Part of a small language model's weights.
Size: 14 layers, width 256, 6 heads of 64 (3 for keys and values), MLP 704 SwiGLU, vocabulary 1024.
Each number is 500 + 40 x the weight over the matrix's rms, rounded and kept within 0 to 999. Layers, rows and columns count from 0. Numbers have three digits each.

# layer 8 attention query, 384x256, rms 0.0874, rows 239-249, columns 0-255
490618474464590469479566477456469509495500491477458538501554556493452508566548444518499428411458503454495451569464454483507458492532498517518489517517505561492507512434454518471560445524473553529554557515551540543471511550521571549544463537486502498473466477573530575508491517540508469439509515486505505563459525403459480418541510526510536522529516530535484462385523454488517533541505512463524480519518421425476483444498488446441490494472504503484524466508490523519514516529486524490470524469502555470498438522454436542481505468529498514495455519488520518495519507529477446533463548479556537479533488542454479442533574541519533491490524463517469492544532482462515457500544490524512523494576499478452483546511541534466443474490505555498499493511459514447508552475461485
493520487451477501515467514571445533504502480509523480545500413521489461556458475478472540455469466501453524469517487566522446524486503475450480478472489519434500508482519498475510552503469531465464535480513453431470492469471487522457507505470476444401476489518551508472471497498499529506542548468489510488528526519514517438520542485450513502514480527538430526491470439506475483489546546488564490458517473498490479496470456498455428477517517450445477458497589560505489534474509505537528543493544463522533501543472529468467524467497464485516528510468494526521470515495463499484515502537484481466528422540470439484547517500462507460544510515448506488486461435500519502463515432503529548499483520504463465509471513403438486550475508588485512525514496520525583446498496435
523429616503437566502492482447618401434549507576512555538493504517446544517547520509474456570462554535565466494495449518560482555396431509533509559488486533484442477562489457523505551460534456499417463495546499495483541530588527431519467507534558540416452421552505506532563513494589493485509500454541477507450534502414520519417588441572548484423490518520579378415433444405362433507526425504485518466429533520559556491356502558552526536430509544519459490549510564534461493580573552497551392502452504564401544418433454541529473432500481429504548580483517568562562519540583482580495509470440496449441549573452491418477504486617515444537495467545536577617551461521537519421442452419520448485444483526449402466573477423513587554593460518456552472438515534543554522511450448
573491523467515516482565488453558555508517545493434497520531499539553473422509533526532442484515536499479524538470481501457480540444495470495527455518480551522555546487499499477528507471490493493484498480502574557471473564511508503486478472516484499542463458564523457521519534487505472554490459466488519536478531474498477555469455537542458481499504491485518507489521399486451550480513505509546482511486515464516489439482466506495482478466549485559545520516488581502465556480519481528506472463507571500532466460491508512582489484550497474477542400572555500530486475497562505579533510453465525489502492500558512487555491510434525488530447517502503500559486531533475496478510476522557560491553584465520563456535518453472451510549528535516568500491510520507470543533518544
466485556492548412416459452454471552579462498556532537506490470407577442495496496487503489546538525511402513471431507411470496494524518527559455451451418425430463481506498520515492442470469474452523475591495538436536450472472476536532471514492487451553525523527499451530474514435461566525504471490475441480517501529494538502518483505513550474514483466472511502553519489487484531531475508479455505473484491531446446515484534491496545535501519530462480455457594514440458553485535502479479544541469465526515535538490512487409516534530493526504491464528448484498430512468495524471593413513461423544530503458550538541532554500476490522584479567499424497477468449532447441489469445495527489476542453484497542483463598543419528516505499493498453534533491526616483491522552541
568486467543569518454525436518524503471480482511482478481554498516525530452488489493491545494503518523538523510477507513511507485466497512529489555529589476526459534517508488517473475506502434516450502425549501508477508519507474431469455514532522468548487510438429510478544465479531444492491496496520515511496523447488517534559442504525474489507522466504508480434553486504448489514527443435450485446487541452490537514469528487511545578534410537451540496512501477500476452534506483475522600499484568522462488480535488556578474461573496516447489503508597560495524484532533529529473501469432455500500528515475504459549499552513481545436472503497483536521556505531535439533516463476488463479522475506519558532555509410535569546597584504469589533530469525489487482534542483
491452512473502495529464474494490408485534578476477460470446531475439507465539492568506449531483529569552483539387460510534459505452540529546455515513513560471417536492565438408511515513507527496478438474522420492452539512518510441550459435511540567494491464461446489462511495457501442504425486561507482519473540452503475486444511510532458469472506502552492495455506491494475527510529424453496466532476547544570506492471492492446499490555460479524532536505521502586511532464546514487523460520486434509522415468435430521526485486548517506512482506531517466493455479449550482458449485584478502458489520510500504511439534436579413542425508472540447498456550575499559507533512497476433454509518536512414458489543509465480540528541511505452551449465533486498477519483470453
493471553547511493522589389472554538518436512494487506512462546450541516453521504522504527540568564531508518517527567436444524485523487556568502528515501532636445470511537474541508483473516467458526460471483500481480437503516532491524409499548475548509507504499510478495547502471594487481428489483494515431481471438459486546540488505504489505550512468450560465456428478492421501533546568477370544449436535502490552494445509481520562498481523527524461516563521507559519466520555493580441467456434514515447516496543444460516537488485529489425484503502545478446550485499465532510526495519504451514548489511522498523484478475547471584499444513594505509524549513506522508536563495517515499496534467503472454491477410517481582513607456428443542464480532516564452540552441465
486552443429502500491526510531472549532477438558507523543577503513484504515563511485478511448525479438481519504475548532488542526497487477501549453448518555461531528474446491513454528513494526467465564552534503457448497485485474560474463538445503486453489479524547510499513433531452416549532483500528538492526487504523433445538509530510495513494504490471471516501511502484511533534597514513581524489567470519481448526556481470532436479536533515490475453542509527475498485436462459478519556515493529480521510496491449493461543513479475523467467482479522544504490555515475542569544552584520544529486477502544479523502474455480513456571516525452503452462477458519583517491518483443440522533509512486504386546457494493461465493503524515470496505504470514516502515546472577
411443507529504469432516550479460500468472477467531484454483569442466531518489487489487495374460500474406482488552460560445521518430496473543528483494521443462488520530493562426430526559548511490462504436459521474451476529538469564507575490448469447543539506448501556572455529446462525423540503522464494566515478541533579511501539526505520461527522509539548503489471586496574507524513503496521549534514490527463494485510396549473423470480506461541520444479510443508478494521485407529514461502520480481481549489484514528480473512521421458477538528468531476481613437484517536551508537485500480476516549492459542496572462478498558561397516517452513464491512473540499481505478452503434447453460509467479551493485487542585379481512545448578524496511392550478516462517524444
422529486489568512543522546526433546543508494453506516515557562534477475493540487527502517396520451436474552552536443531461464471495510449475524485506533479484554464501516516459502447472420489450523551515441510558436511480500509493554513494485467446509546476482461531519512537523434513510512532560505499504563553471571445478499510466454450581566546482532471569475498486508482464489460527528489482557508446522561365470587524430512482466533558481465576458524485513522535510479448482586511498435524453527568494462510494488484559578525531485497483503494577474514473469527498456494495506493577479549450463517544476493561450522464555521465625505482467457446513502516520463530571506494494574487539505520474535468433488533473451503432568534531491509511514501453405479515554457